python train.py --n_kv_head=4 --activation="geglu" --init="normal" --grad_clip=0.5 --decay_shape="linear" --final_lr_fraction=0.0 --batch_tokens=131072 --seq_len=384 --steps=7828
Each number is 50 + 15 x the weight over its row's rms, rounded and kept within 0 to 99. Layers, rows and columns count from 0. The size before them is the row's rms in percent of the matrix's.

# layer 7 MLP gate, 1344x512, rms 0.066, rows 763-799, columns 384-447
099:54 66 38 48 59 39 47 86 49 35 63 38 66 63 52 59 76 46 59 42 55 53 84 58 42 44 26 40 30 41 54 67 66 20 31 57 57 50 79 36 53 48 59 45 62 48 81 39 70 42 55 47 73 52 35 57 41 47 55 67 53 47 12 85
099:32 60 41 58 44 51 40 51 45 63 44 32 37 28 45 50 64 52 55 37 34 53 70 49 21 64 63 35 49 79 63 30 57 44 76 39 59 56 60 40 65 64 39 43 44 29 58 51 37 74 52 66 25 56 53 77 56 95 49 32 49 25 76 47
093:53 61 44 47 49 28 46 48 22 44 40 39 65 43 56 45 62 55 54 41 55 48 51 56 30 39 56 52 29 43 44 36 53 59 30 54 38 26 42 65 42 53 40 29 36 29 54 36 33 73 50 54 76 33 41 51 63 59 66 65 33 45 45 39
100:59 33 44 27 77 31 38 70 60 78 37 37 50 68 30 17 73 43 57 49 40 58 69 67 43 32 91 60 74 44 67 47 29 58 29 55 63 30 63 37 45 48 82 53 67 71 31 46 36 42 56 47 57 56 55 46 40 31 40 45 54 56 43 41
097:55 49 48 55 89 43 41 26 35 45 47 39 69 48 47 37 33 29 46 55 48 85 43 19 26 41 27 49 49 57 32 55 73 77 17 46 36 42 49 39 41 73 38 41 80 46 45 56 48 27 49 51 58 41 54 52 36 62 59 43 55 55 47 57
096:66 69 29 67 43 45 41 65 33 75 73 48 32 30 61 19 31 82 38 49 48 68 41 49 76 37 53 52 84 63 51 56 19 70 55 65 42 31 57 42 35 61 41 34 49 67 61 49 46 71 41 72 51 49 49 59 42 56 41 48 63 39 66 50
102:37 86 39 36 53 66 44 17 74 48 17 40 58 64 52 89 68 58 56 23 58 40 44 64 59 37 57 49 80 59 27 60 60 82 36 55 50 23 46 20 53 18 63 54 50 50 32 21 42 67 51 50 60 45 55 53 46 46 65 28 63 69 30 38
103:59 58 24 69 44 41 42 17 56 45 36 70 38 68 50 48 57 46 44 39 33 27 20 46 67 43 67 46 67 53 45 61 37 56 35 55 54 58 57 53 33 50 48 47 50 49 58 67 39 47 38 58 71 44 35 76 39 42 40 36 38 37 11 04
103:45 40 39 93 24 44 72 48 15 86 59 47 41 46 40 50 49 46 39 51 57 37 69 42 30 61 34 56 46 49 50 60 42 67 71 44 33 46 71 41 56 74 44 51 52 47 52 43 68 42 47 49 86 55 41 44 50 35 39 67 65 58 42 44
098:75 46 40 23 40 70 62 64 48 46 79 22 26 46 48 31 66 61 53 46 48 51 53 33 55 58 35 29 64 58 99 67 40 71 86 55 29 34 76 57 57 44 39 62 50 65 62 39 26 75 37 19 71 62 49 59 52 48 67 43 64 40 52 54
105:54 61 30 45 55 13 50 94 35 66 44 36 59 67 59 22 51 68 51 69 33 30 46 52 39 41 75 67 42 85 50 29 51 62 39 56 36 64 48 59 53 48 89 29 53 15 67 44 56 49 25 68 27 35 39 36 31 62 69 65 79 54 69 53
100:36 66 45 33 54 21 29 29 79 44 29 53 25 64 45 48 40 48 41 63 45 36 66 57 51 49 53 69 50 50 62 58 59 45 53 73 34 43 06 37 52 38 67 27 24 42 52 38 46 67 71 42 58 38 48 26 76 46 60 57 35 47 44 28
100:63 58 66 62 59 52 40 56 58 37 13 51 34 51 77 48 75 55 47 64 40 47 49 49 71 63 60 59 49 85 57 56 65 46 53 30 47 82 56 35 61 31 64 48 69 70 45 45 54 61 72 30 44 46 56 66 56 50 70 49 48 53 59 42
105:52 43 53 50 63 70 15 53 43 61 58 70 62 47 41 59 75 37 56 12 73 23 62 76 46 57 67 52 39 47 53 61 46 88 47 12 68 51 69 58 45 43 57 41 31 59 45 59 45 28 31 54 28 56 57 40 55 54 43 59 52 59 56 39
099:44 59 52 49 50 28 60 66 51 33 38 54 31 72 43 38 45 55 55 46 32 64 48 59 48 42 53 69 36 71 59 37 69 34 73 51 31 35 39 53 57 53 58 28 63 42 62 38 67 53 48 75 40 43 62 74 23 39 42 43 45 67 52 52
110:33 36 65 26 57 41 38 45 54 48 26 43 50 52 70 41 36 70 34 45 28 73 37 34 57 37 62 63 34 64 52 69 70 35 42 24 36 54 18 60 49 51 56 53 27 58 62 24 48 45 66 61 61 31 39 41 42 43 61 37 67 61 53 46
095:33 57 45 27 62 49 16 26 55 48 29 39 45 32 49 34 49 32 71 48 53 49 36 34 23 58 47 66 41 50 53 52 26 29 53 46 52 35 45 48 48 32 57 50 24 48 54 71 52 45 63 46 52 66 71 42 50 46 41 46 51 57 48 42
102:65 62 46 52 63 46 67 38 39 44 61 77 53 37 78 52 46 45 40 58 57 49 36 64 67 52 19 62 27 42 67 49 41 58 62 44 72 58 61 69 63 28 58 24 60 46 43 49 31 69 37 50 54 21 38 51 62 26 34 79 42 46 51 54
101:55 50 26 56 19 20 57 51 87 62 66 46 54 64 48 54 38 45 51 37 39 39 54 66 41 35 50 34 70 35 41 67 27 47 58 38 29 45 41 41 45 33 53 82 56 46 31 31 58 53 71 45 50 31 59 59 29 43 77 37 47 60 31 57
091:69 48 51 37 49 57 62 70 38 20 84 62 50 34 53 54 54 61 69 44 44 45 46 59 72 44 32 37 57 35 60 54 51 28 38 51 36 69 64 33 35 47 49 71 64 24 56 37 37 50 60 62 69 40 45 54 62 70 46 53 52 50 47 65
098:39 50 49 37 63 41 59 71 53 36 35 27 41 76 31 56 46 55 59 36 57 51 55 34 14 45 44 45 58 46 54 36 51 78 58 35 34 57 44 36 73 74 20 35 80 16 44 46 47 63 89 40 55 31 60 28 37 14 34 34 63 55 22 42
100:43 75 60 52 68 51 74 53 66 78 59 29 61 53 55 49 70 37 51 50 47 32 54 18 50 60 51 25 28 28 35 44 26 58 42 64 26 70 45 28 48 34 60 69 57 61 59 17 41 65 44 57 32 54 21 66 41 30 53 31 72 45 42 21
096:53 30 07 69 69 39 56 73 40 42 27 71 41 59 70 31 69 54 55 77 52 35 51 56 80 28 68 50 56 62 82 45 51 51 57 39 46 79 61 50 06 39 47 55 54 32 55 50 50 27 83 43 30 51 29 40 47 29 28 71 93 66 48 47
098:74 59 67 44 35 63 40 67 45 55 44 47 32 44 69 44 64 55 36 50 29 64 71 31 40 57 64 49 82 33 55 60 42 79 20 27 63 45 72 35 47 40 51 58 41 42 76 46 66 28 57 57 50 40 51 16 25 59 26 40 60 25 47 43
103:65 58 29 53 49 55 60 57 59 37 54 62 49 65 58 41 60 53 52 45 91 57 58 43 15 66 64 55 51 18 62 57 07 25 53 43 33 43 52 35 60 74 37 24 61 53 56 37 70 66 68 73 34 49 48 69 60 31 57 41 39 42 24 69
098:50 67 55 62 58 54 23 61 59 55 39 53 28 56 27 36 30 47 43 50 72 66 37 47 75 67 52 77 50 36 68 29 55 49 47 31 59 41 43 32 53 37 25 45 49 47 38 63 62 45 28 30 34 71 56 41 42 29 54 61 49 30 52 50
100:37 48 56 57 56 50 57 51 69 46 35 47 40 58 61 53 53 40 37 37 46 32 24 38 66 41 73 38 36 27 60 47 30 48 56 75 76 38 28 76 85 60 77 41 38 59 65 31 37 50 60 44 72 33 43 58 48 52 65 83 60 62 15 63
103:70 66 45 32 76 30 16 50 37 40 24 61 56 76 60 22 55 47 33 60 71 75 56 67 55 35 56 51 71 40 25 36 51 47 41 39 62 68 57 62 51 44 63 64 25 45 46 38 35 34 68 75 39 33 66 20 48 61 57 44 59 68 45 41
100:43 58 59 74 40 66 40 66 38 53 55 50 31 51 50 18 41 47 48 42 58 29 48 24 51 38 55 49 19 76 65 39 59 61 48 54 72 48 54 42 38 42 67 52 44 42 74 42 84 31 21 41 57 29 34 73 54 33 37 41 68 58 39 31
101:32 63 49 44 57 55 25 26 53 43 36 33 46 76 26 65 48 64 45 42 56 56 41 55 57 29 28 75 26 44 53 48 60 31 38 68 22 52 64 59 50 67 56 49 50 44 70 18 40 65 34 48 63 41 56 35 34 46 48 34 86 62 15 61
089:38 41 46 45 70 79 59 41 55 59 48 22 62 25 48 50 59 49 66 23 42 55 40 65 88 72 32 55 64 64 50 49 81 44 62 33 66 55 67 16 52 53 44 46 82 38 53 75 70 58 37 54 52 62 46 66 55 60 42 69 84 65 42 36
107:37 49 58 55 47 32 30 26 66 71 35 45 34 57 26 38 54 33 30 60 31 51 47 55 75 39 48 37 58 61 53 00 37 57 60 41 41 15 41 87 49 37 40 61 58 62 33 24 59 84 61 12 34 44 55 78 41 54 39 24 60 73 77 81
098:55 70 59 75 18 34 39 71 40 28 76 59 67 27 37 68 48 63 54 58 36 59 57 42 22 54 61 47 62 67 51 45 79 42 57 67 41 36 45 51 39 44 61 77 72 45 63 38 38 83 49 57 64 24 59 60 49 69 40 78 40 25 44 49
093:39 34 54 39 23 62 51 55 54 57 84 51 00 75 65 62 40 84 61 40 51 35 30 87 51 35 56 60 48 45 37 41 43 75 37 40 64 74 68 53 41 59 53 44 53 36 57 76 52 63 75 70 46 36 52 58 52 60 64 25 82 63 49 65
099:58 50 14 45 60 66 37 52 61 72 40 53 35 38 55 39 53 62 55 29 58 28 48 41 73 41 34 32 37 51 68 64 43 42 57 26 49 30 44 37 42 38 37 25 45 34 81 29 51 59 53 45 29 52 57 46 60 65 45 35 54 58 27 48
095:64 58 46 60 78 48 52 58 60 37 66 42 45 39 43 13 40 41 26 76 46 46 26 32 48 73 41 58 41 61 35 55 41 33 54 68 52 45 61 63 40 46 23 45 53 63 28 48 39 46 46 44 64 47 39 38 75 58 34 59 52 77 67 72
102:31 66 36 67 34 64 49 31 49 57 20 32 64 47 58 68 33 46 45 53 40 59 80 73 72 48 33 65 66 38 39 70 72 31 46 49 54 65 45 64 59 76 50 31 36 47 54 45 60 59 41 55 41 65 46 66 44 51 60 69 40 58 36 50
# layer 7 MLP up, 1344x512, rms 0.0696, rows 763-798, columns 384-447
096:45 34 42 24 62 66 46 47 57 55 61 41 51 50 82 10 39 51 64 47 51 51 44 88 45 42 44 54 39 33 46 62 50 42 48 50 30 37 50 43 55 69 95 36 45 42 48 50 48 56 42 28 97 32 35 56 60 49 44 51 57 24 60 37
094:26 55 45 36 47 52 50 60 30 47 62 49 37 52 42 39 67 63 63 05 65 38 47 56 71 40 87 77 55 48 79 46 82 49 69 70 46 69 44 68 60 35 56 28 50 52 60 54 43 32 57 47 52 24 58 68 51 51 46 74 53 21 80 46
091:34 77 68 58 58 79 39 59 33 60 69 58 56 51 51 48 56 65 55 96 18 40 59 58 11 83 58 45 26 67 46 73 73 34 44 78 56 47 50 76 34 55 46 58 56 54 48 51 31 78 56 68 59 14 50 46 64 23 87 79 62 55 35 32
098:31 63 65 67 60 64 52 38 48 50 51 73 28 48 45 61 56 11 75 74 43 35 31 39 64 55 55 54 53 54 36 45 56 55 62 42 13 38 40 33 32 48 52 40 49 26 58 78 50 47 74 60 30 22 74 60 55 53 64 35 50 55 47 78
094:81 23 48 58 50 54 65 73 54 51 85 60 33 44 86 43 50 79 64 70 63 46 70 75 41 63 61 43 45 09 44 36 23 49 25 69 72 67 68 63 48 61 27 48 42 72 68 57 38 85 49 53 54 80 37 33 66 45 47 79 34 45 50 77
096:46 45 51 37 53 66 61 38 57 47 27 51 69 43 72 85 43 45 66 41 63 75 82 46 51 51 46 58 74 55 52 72 73 59 66 46 47 54 53 48 45 33 50 70 38 51 86 42 63 84 47 71 37 44 55 34 26 49 37 30 57 58 37 16
102:56 49 52 25 20 45 70 69 47 47 58 41 52 24 27 27 61 74 56 35 51 47 46 35 41 22 48 46 38 66 62 70 50 71 58 55 84 34 68 36 39 38 48 70 53 61 50 46 38 49 44 26 41 53 66 60 58 37 27 45 49 51 65 59
111:34 34 51 60 31 84 45 52 57 66 36 61 69 50 30 54 50 59 43 37 29 72 37 54 28 50 38 58 65 63 66 28 46 52 46 32 50 66 52 20 61 43 68 69 48 49 43 30 46 35 38 59 56 67 59 41 38 77 65 86 74 82 58 64
107:44 46 47 44 30 71 56 57 38 40 52 60 43 58 50 51 23 78 56 66 37 39 65 68 56 27 31 67 54 45 42 32 64 57 54 59 29 29 40 56 67 68 33 55 70 49 56 79 37 35 47 30 60 47 36 52 35 48 48 29 50 60 50 40
095:63 49 55 62 66 50 36 65 63 51 48 41 39 49 57 41 57 47 59 46 44 75 54 17 15 57 43 64 38 59 67 30 27 69 65 53 61 28 63 44 43 74 54 70 83 65 41 48 72 59 33 49 69 56 66 52 41 42 38 64 47 50 44 60
104:76 27 56 88 42 73 59 35 87 39 48 52 51 57 23 64 54 28 55 32 53 48 54 44 72 47 72 64 62 22 76 80 49 35 44 64 57 67 24 45 49 46 40 57 43 72 50 76 61 59 10 53 69 54 40 72 50 29 65 29 60 54 22 60
099:55 35 62 45 56 40 75 44 48 40 28 30 54 52 48 57 65 34 34 57 24 53 70 45 35 54 42 28 53 76 48 47 48 59 44 39 45 44 47 63 42 61 63 40 46 41 41 34 42 42 56 45 39 19 91 29 50 45 53 72 47 60 38 51
099:42 60 32 51 52 27 52 39 51 61 42 68 67 40 76 41 53 59 35 55 63 48 83 57 70 37 43 73 39 38 18 52 71 55 76 62 43 65 75 65 43 49 68 21 63 47 50 33 42 50 80 53 63 30 68 36 55 62 45 56 43 68 40 72
102:84 40 54 26 54 44 62 65 51 58 24 54 47 57 75 63 33 69 40 66 65 69 47 70 58 59 28 49 54 53 39 51 49 69 72 64 53 53 27 55 45 39 43 36 67 47 60 38 46 47 62 37 63 58 56 29 53 29 40 28 49 31 45 25
106:71 34 79 63 77 72 45 59 55 34 22 48 55 63 38 41 34 50 70 60 34 45 46 49 63 32 45 53 48 43 77 51 56 48 37 37 37 55 54 40 50 57 52 48 40 47 57 52 61 54 44 46 71 41 48 74 44 24 62 39 64 76 31 37
111:39 63 74 69 46 48 29 60 70 47 34 75 44 40 31 38 40 49 43 34 56 39 46 52 67 27 62 35 27 55 41 53 44 46 38 50 56 48 54 40 47 52 82 65 55 67 94 49 33 59 55 71 59 47 55 28 34 59 55 26 49 75 33 35
093:55 70 64 68 34 52 65 59 36 51 40 76 46 60 74 52 35 42 57 80 58 30 87 26 58 42 60 45 58 27 46 56 34 45 48 49 39 42 12 40 70 57 46 77 39 55 35 32 31 51 49 35 37 29 63 48 47 37 54 38 45 44 36 70
097:55 49 72 46 45 53 33 63 70 59 61 45 48 49 45 64 56 35 36 31 49 71 71 70 39 59 53 41 61 78 45 58 41 30 24 27 53 87 49 60 42 44 65 55 56 71 52 50 42 62 50 45 38 64 52 68 41 49 36 37 33 68 52 50
099:47 53 64 49 46 57 44 63 27 54 39 47 60 65 35 44 57 42 35 69 50 30 59 44 31 55 73 34 54 46 59 23 25 76 76 45 41 47 51 56 60 65 39 49 30 47 50 62 74 52 63 99 58 81 58 51 62 47 85 59 23 70 40 31
089:78 56 44 47 35 46 58 71 62 47 42 38 49 29 46 69 54 44 54 56 49 56 31 38 46 68 64 55 60 61 59 30 21 40 62 47 21 48 57 42 50 64 48 55 57 23 48 50 48 25 58 67 22 49 25 39 31 54 45 26 77 46 70 52
098:74 52 46 64 48 54 51 80 55 57 46 58 28 15 43 53 65 65 49 49 58 39 48 47 49 49 49 44 43 44 32 82 51 38 71 40 59 56 38 23 73 49 41 57 17 46 64 44 49 80 65 58 48 75 12 60 70 35 59 57 31 82 29 50
105:41 31 87 50 53 63 35 29 53 68 75 32 48 30 61 58 65 44 58 44 63 53 87 32 68 79 55 34 38 36 45 44 58 25 61 54 31 40 48 44 50 47 50 62 61 58 61 29 45 41 38 63 36 49 57 60 51 41 62 55 50 34 37 69
099:80 73 57 52 32 61 25 49 56 48 43 54 52 64 37 31 63 54 41 50 62 63 51 66 45 66 47 77 50 45 58 43 78 83 68 63 30 54 30 57 26 33 52 52 52 41 33 35 43 74 50 48 75 31 59 65 28 45 30 27 21 42 45 46
093:50 57 40 52 61 62 67 48 62 37 28 43 54 68 38 52 35 40 42 38 59 43 38 55 40 36 57 54 37 71 18 26 33 33 59 30 55 59 56 32 65 70 58 77 73 31 76 34 88 56 73 54 55 68 13 64 29 70 56 39 56 48 54 52
097:41 52 45 61 38 22 78 38 62 57 49 21 51 22 59 06 33 45 49 53 52 47 36 69 42 44 19 56 56 72 52 68 45 38 68 70 43 29 72 33 48 62 59 61 70 35 61 36 37 38 53 44 52 34 57 29 54 59 66 58 43 44 85 31
089:60 50 32 55 54 47 55 55 34 25 40 45 31 46 55 46 55 48 72 55 58 59 69 36 70 44 77 54 52 38 35 42 24 72 25 55 45 60 28 49 52 64 42 39 31 33 72 60 50 49 57 74 42 58 42 68 42 26 85 58 59 46 66 35
103:37 63 51 74 66 47 44 40 75 51 28 22 29 57 57 34 51 47 94 60 41 37 56 51 31 45 54 59 83 51 38 64 66 51 41 43 66 38 26 63 74 78 40 38 39 66 54 58 42 65 42 29 54 67 56 51 57 41 70 64 43 61 09 51
101:24 56 81 61 65 40 37 61 49 38 72 47 47 66 53 43 50 30 60 28 47 26 78 44 54 40 44 23 34 62 42 55 51 17 50 60 51 27 58 64 65 63 50 43 53 44 47 63 46 52 54 53 67 57 61 52 23 36 55 79 61 55 43 36
097:70 41 39 50 41 59 64 43 18 43 41 74 36 41 41 38 55 52 62 79 76 43 30 35 68 61 55 32 72 24 45 56 38 29 41 60 64 39 66 47 49 44 36 46 37 59 65 49 51 45 65 34 27 59 52 55 50 23 53 67 56 45 22 33
101:46 73 99 56 54 56 45 44 39 42 59 33 24 47 62 43 27 50 69 70 50 32 50 67 60 42 28 50 53 63 29 53 44 50 52 58 52 71 42 64 54 51 72 27 45 56 29 25 33 48 76 58 47 65 51 39 76 59 17 19 69 43 33 17
084:68 42 73 40 39 41 56 72 39 50 55 41 51 43 41 71 52 59 68 55 74 75 48 53 57 44 33 73 39 32 33 28 64 43 34 26 72 52 48 63 45 53 30 43 33 56 53 46 69 50 57 31 99 41 61 56 44 43 52 54 47 43 55 50
109:54 54 45 65 43 58 53 36 51 74 36 48 42 27 43 52 50 72 49 45 64 49 69 79 63 53 49 44 67 43 64 32 40 42 61 34 43 72 62 63 39 52 28 65 46 47 57 77 22 37 42 24 41 51 41 64 45 44 32 65 61 62 54 54
094:42 47 53 54 31 49 65 54 79 56 69 61 47 57 71 61 10 82 61 48 50 39 54 53 68 25 49 61 60 53 54 60 52 39 44 31 51 45 56 33 38 56 81 43 52 35 55 55 69 24 75 57 87 16 28 64 46 61 35 57 50 52 61 57
092:63 39 47 48 40 71 44 79 42 54 63 71 83 52 37 52 66 36 71 52 67 57 39 73 36 51 64 51 54 45 62 30 72 35 41 46 54 55 82 56 41 35 70 39 46 43 63 64 47 43 31 48 52 84 71 48 53 55 33 54 53 44 57 61
103:65 36 53 53 59 39 70 48 55 40 26 52 21 78 18 45 29 49 65 64 60 56 52 16 75 59 43 70 75 49 41 35 35 62 47 45 57 52 44 36 74 53 52 44 36 29 46 74 49 44 39 52 56 53 23 37 40 31 52 45 60 35 54 59
091:47 66 60 42 65 19 53 57 55 31 67 60 54 40 58 71 41 61 68 37 30 25 57 31 26 69 57 88 56 52 48 49 42 57 59 56 23 22 51 29 56 58 37 79 62 44 43 43 57 60 68 36 58 37 55 61 48 55 63 41 29 61 39 64
# layer 7 MLP down (transposed), 1344x512, rms 0.0615, rows 763-798, columns 384-447
099:43 41 72 87 30 57 32 46 67 47 51 52 21 57 33 28 40 61 28 47 40 03 35 20 42 52 76 45 69 58 50 35 56 80 33 64 50 33 58 45 60 25 24 37 57 56 39 62 75 44 56 45 66 47 47 42 40 57 45 27 76 52 43 22
096:46 55 53 62 67 42 54 46 61 50 57 59 49 51 39 70 53 52 36 86 39 53 47 53 47 60 42 68 37 41 23 60 08 46 38 54 51 23 65 52 45 51 42 59 20 66 44 24 60 36 56 55 32 59 53 48 57 48 36 23 33 63 35 61
092:44 42 54 48 78 51 40 52 44 60 57 59 46 35 48 42 62 48 50 27 40 72 48 15 73 51 32 47 72 60 55 52 39 57 47 23 30 43 53 61 52 66 53 36 49 21 33 68 52 74 76 27 28 66 73 65 63 41 47 51 42 57 62 29
101:58 46 22 54 52 66 70 42 20 62 47 66 00 33 38 44 38 25 52 48 39 51 38 59 40 48 43 38 18 47 60 48 52 49 32 46 78 43 53 61 48 36 60 63 38 49 70 48 51 43 24 29 57 41 53 71 80 32 54 73 57 20 71 73
091:64 66 46 48 55 50 58 46 51 26 22 53 70 76 42 64 52 40 33 56 44 33 24 09 72 30 40 45 52 47 64 34 77 48 51 37 16 34 43 56 44 35 70 44 28 38 30 47 62 10 60 58 25 39 32 34 18 58 67 35 67 52 49 40
098:52 53 65 43 38 57 46 61 53 65 80 52 69 63 62 46 54 52 66 75 76 33 31 57 37 33 48 37 67 42 59 25 41 80 80 56 09 48 62 50 55 57 80 47 49 48 56 53 30 58 67 43 70 34 52 59 53 34 52 45 43 33 49 66
101:48 76 54 38 13 54 19 36 40 43 33 47 48 28 54 30 69 40 12 62 54 74 33 58 56 66 45 44 50 60 46 29 24 32 30 61 90 70 49 74 44 61 57 41 65 42 42 87 31 61 28 56 45 65 52 62 38 59 34 56 47 42 55 31
105:44 45 38 37 53 46 52 43 39 37 60 52 45 57 62 73 47 54 30 45 49 19 33 54 51 55 48 69 25 56 66 62 32 50 63 61 36 44 43 63 83 42 50 56 59 66 27 55 47 81 42 66 01 56 48 53 18 41 45 65 49 34 64 83
104:50 57 49 26 06 60 52 54 29 54 41 64 29 61 53 45 63 27 26 50 59 73 48 42 65 27 53 66 57 70 56 39 49 20 35 30 79 52 38 44 33 50 38 40 46 48 49 55 65 40 27 59 51 45 52 58 65 65 44 52 42 37 57 70
089:42 50 38 59 73 46 26 66 30 56 38 45 70 51 75 47 41 51 26 42 65 37 49 81 52 71 68 71 50 53 35 54 70 20 30 52 61 50 42 39 53 20 43 39 16 52 40 52 73 43 57 36 32 46 55 62 76 73 25 63 44 43 24 52
103:38 27 57 36 54 64 33 80 69 49 32 09 48 39 56 50 48 32 83 64 61 91 45 30 22 52 47 38 28 50 76 53 31 51 74 24 41 47 19 33 49 54 38 67 64 61 48 55 42 52 70 38 37 65 27 55 41 23 43 22 51 46 50 38
099:56 79 40 55 58 66 73 39 64 69 38 59 39 78 34 32 82 43 43 56 55 55 61 44 58 79 51 69 46 46 48 63 53 66 67 56 54 38 44 64 57 41 38 38 28 37 56 51 67 39 62 71 72 49 56 53 78 30 43 34 52 59 42 59
098:51 29 55 41 48 75 34 59 51 53 49 51 62 61 83 42 28 48 68 68 30 46 22 31 54 62 76 45 25 50 67 50 47 50 31 18 39 38 56 26 36 46 28 22 66 77 40 45 36 41 25 64 48 65 28 62 64 35 61 32 37 48 39 39
102:55 55 34 41 46 42 30 70 34 58 48 62 36 57 50 49 69 36 59 55 64 28 45 66 37 24 66 44 49 54 60 29 47 42 53 60 60 58 23 68 33 65 83 40 18 46 36 59 67 52 71 78 42 45 37 73 57 37 77 74 33 41 70 56
106:64 37 56 54 65 45 68 25 52 60 24 30 46 18 38 59 23 53 46 54 46 63 61 59 69 24 75 50 61 50 26 85 43 66 44 41 47 57 31 37 40 48 27 47 56 83 40 65 29 40 37 46 43 24 57 29 54 63 77 51 40 59 56 40
111:48 66 30 48 59 44 50 80 50 60 54 53 72 39 69 77 43 40 46 27 65 53 26 86 20 27 51 37 60 56 76 62 38 67 44 54 50 65 43 38 44 52 65 43 34 42 86 62 21 26 75 61 60 65 59 47 54 65 69 87 65 29 55 76
097:41 64 39 60 42 52 47 49 62 56 65 69 59 19 38 25 29 55 49 38 50 57 43 64 41 44 66 72 69 74 64 53 59 65 41 59 69 37 56 49 48 40 48 31 44 45 40 46 62 75 67 55 61 59 50 35 39 77 30 35 29 47 49 38
097:57 64 51 64 86 54 41 46 26 62 58 62 61 73 50 50 36 62 21 32 56 50 69 51 46 38 55 60 51 63 46 48 67 65 60 57 37 44 50 36 67 38 56 62 68 76 28 29 43 20 57 62 61 50 31 46 07 20 60 72 52 54 46 56
101:48 60 66 72 74 58 59 55 49 64 44 61 57 46 31 57 38 54 58 64 32 57 52 68 58 69 46 82 57 11 54 43 52 57 55 45 24 42 49 38 74 62 83 60 61 48 39 36 44 70 40 45 56 74 69 53 66 58 42 81 74 75 21 33
091:52 26 42 70 60 49 38 28 77 57 51 37 61 36 75 44 50 49 62 56 52 30 26 51 47 38 63 67 51 52 49 73 75 80 17 53 69 76 36 48 39 38 46 25 35 45 48 46 50 65 48 50 86 61 74 61 46 17 57 84 50 63 34 69
101:59 65 35 46 58 72 27 78 24 52 57 42 62 65 63 47 69 66 58 60 51 41 51 68 76 65 50 41 54 28 51 29 37 39 44 43 46 51 53 68 62 28 46 91 47 34 34 54 63 55 19 68 50 59 52 32 35 34 67 30 26 38 29 52
102:53 00 26 50 49 52 65 43 36 23 74 45 53 68 52 17 49 40 30 36 57 34 49 57 58 31 68 41 59 53 56 28 63 73 59 66 54 45 46 54 38 42 39 46 37 35 49 54 51 40 74 69 49 69 59 64 22 40 47 42 49 53 74 32
100:49 42 09 58 46 25 46 59 52 50 50 48 48 43 48 54 49 57 68 40 47 39 50 54 67 77 63 40 50 48 49 62 64 32 52 31 61 61 46 38 31 31 24 38 49 36 74 66 45 28 60 51 41 56 25 43 47 52 56 82 74 48 39 23
095:56 65 54 47 47 47 24 56 13 58 65 42 41 30 77 40 66 50 54 64 78 43 61 32 42 77 68 44 84 27 61 53 48 40 58 47 41 54 82 72 78 31 41 40 44 38 57 71 34 58 46 45 48 47 67 39 71 26 73 35 50 42 65 46
101:61 45 49 34 74 62 46 70 38 45 34 53 77 71 26 78 67 47 62 64 50 51 76 46 34 75 83 73 59 52 43 41 38 48 52 29 44 62 32 42 62 39 49 43 55 53 62 49 66 76 72 55 51 58 31 27 52 68 57 58 46 76 38 47
094:45 55 35 49 21 66 67 42 54 34 57 59 45 64 38 33 62 21 37 66 31 62 30 73 57 38 63 46 67 35 70 25 63 27 67 48 43 50 55 63 40 20 35 51 70 54 29 58 51 71 47 58 48 51 58 34 40 49 46 66 63 60 21 56
103:38 95 75 61 59 32 69 38 39 35 78 55 64 62 41 40 34 59 56 55 76 46 48 70 00 31 49 80 52 54 50 59 48 47 34 59 31 48 36 74 64 52 46 49 48 56 31 31 47 42 58 52 69 54 64 38 72 62 43 25 58 44 50 60
101:42 79 81 74 39 43 65 41 65 54 39 63 42 59 31 27 67 57 63 44 48 47 61 65 38 32 38 41 77 67 48 56 54 51 50 36 55 47 61 72 68 70 84 46 22 30 48 45 58 33 57 75 58 35 17 47 33 62 47 32 58 72 58 30
100:41 63 41 51 52 46 33 36 58 67 43 34 61 47 60 44 84 48 59 58 43 47 43 24 68 65 59 28 50 63 25 30 70 39 57 22 43 68 50 50 49 70 73 53 56 58 34 35 62 59 41 24 52 38 58 47 56 58 55 57 38 53 53 10
102:66 55 60 65 17 55 40 48 59 31 62 30 45 74 49 48 45 28 59 43 33 22 53 52 44 50 36 49 29 27 74 65 62 36 36 55 39 70 58 53 51 38 47 36 76 45 53 61 44 46 35 68 37 73 46 49 28 48 33 63 11 18 33 58
087:22 74 32 38 78 29 68 38 57 70 53 51 60 74 53 72 48 62 42 63 54 38 44 57 36 65 70 38 45 46 32 69 29 65 68 62 29 29 65 44 43 22 49 40 63 34 49 40 41 34 49 42 56 67 52 55 43 50 49 60 45 66 60 43
106:65 32 60 79 39 57 23 58 40 07 39 73 67 38 40 26 74 47 28 60 42 62 59 38 74 45 39 50 65 53 44 30 43 58 54 39 61 36 64 40 18 54 56 48 38 64 18 62 67 36 64 69 54 50 55 74 40 22 65 43 44 44 55 44
096:53 65 33 66 62 78 65 55 53 81 43 50 61 45 55 70 73 43 73 74 59 50 49 67 47 56 51 89 28 51 47 51 49 50 45 66 52 61 71 54 40 55 47 53 86 56 31 60 33 73 49 48 51 35 55 40 85 46 62 46 51 53 39 55
095:33 44 52 42 53 37 49 55 70 56 37 22 00 41 48 39 30 67 31 64 67 41 41 21 51 53 12 64 51 35 80 61 22 73 76 65 60 42 60 36 40 48 49 37 44 51 67 45 56 45 57 54 63 61 64 57 68 59 60 66 59 52 80 50
103:63 65 59 46 52 76 59 46 40 46 59 57 53 31 39 67 62 57 46 61 39 34 55 34 71 42 46 56 48 29 43 30 68 71 59 47 49 46 73 43 39 56 75 66 45 43 64 33 62 55 55 45 27 56 32 73 35 68 55 24 56 56 41 36
091:39 34 46 45 35 48 64 50 50 52 39 36 60 51 54 32 61 44 52 46 61 75 63 64 47 61 58 40 51 44 48 28 70 54 09 33 48 59 53 52 35 50 74 33 51 47 48 35 51 56 30 62 13 78 54 47 63 39 67 58 71 37 56 57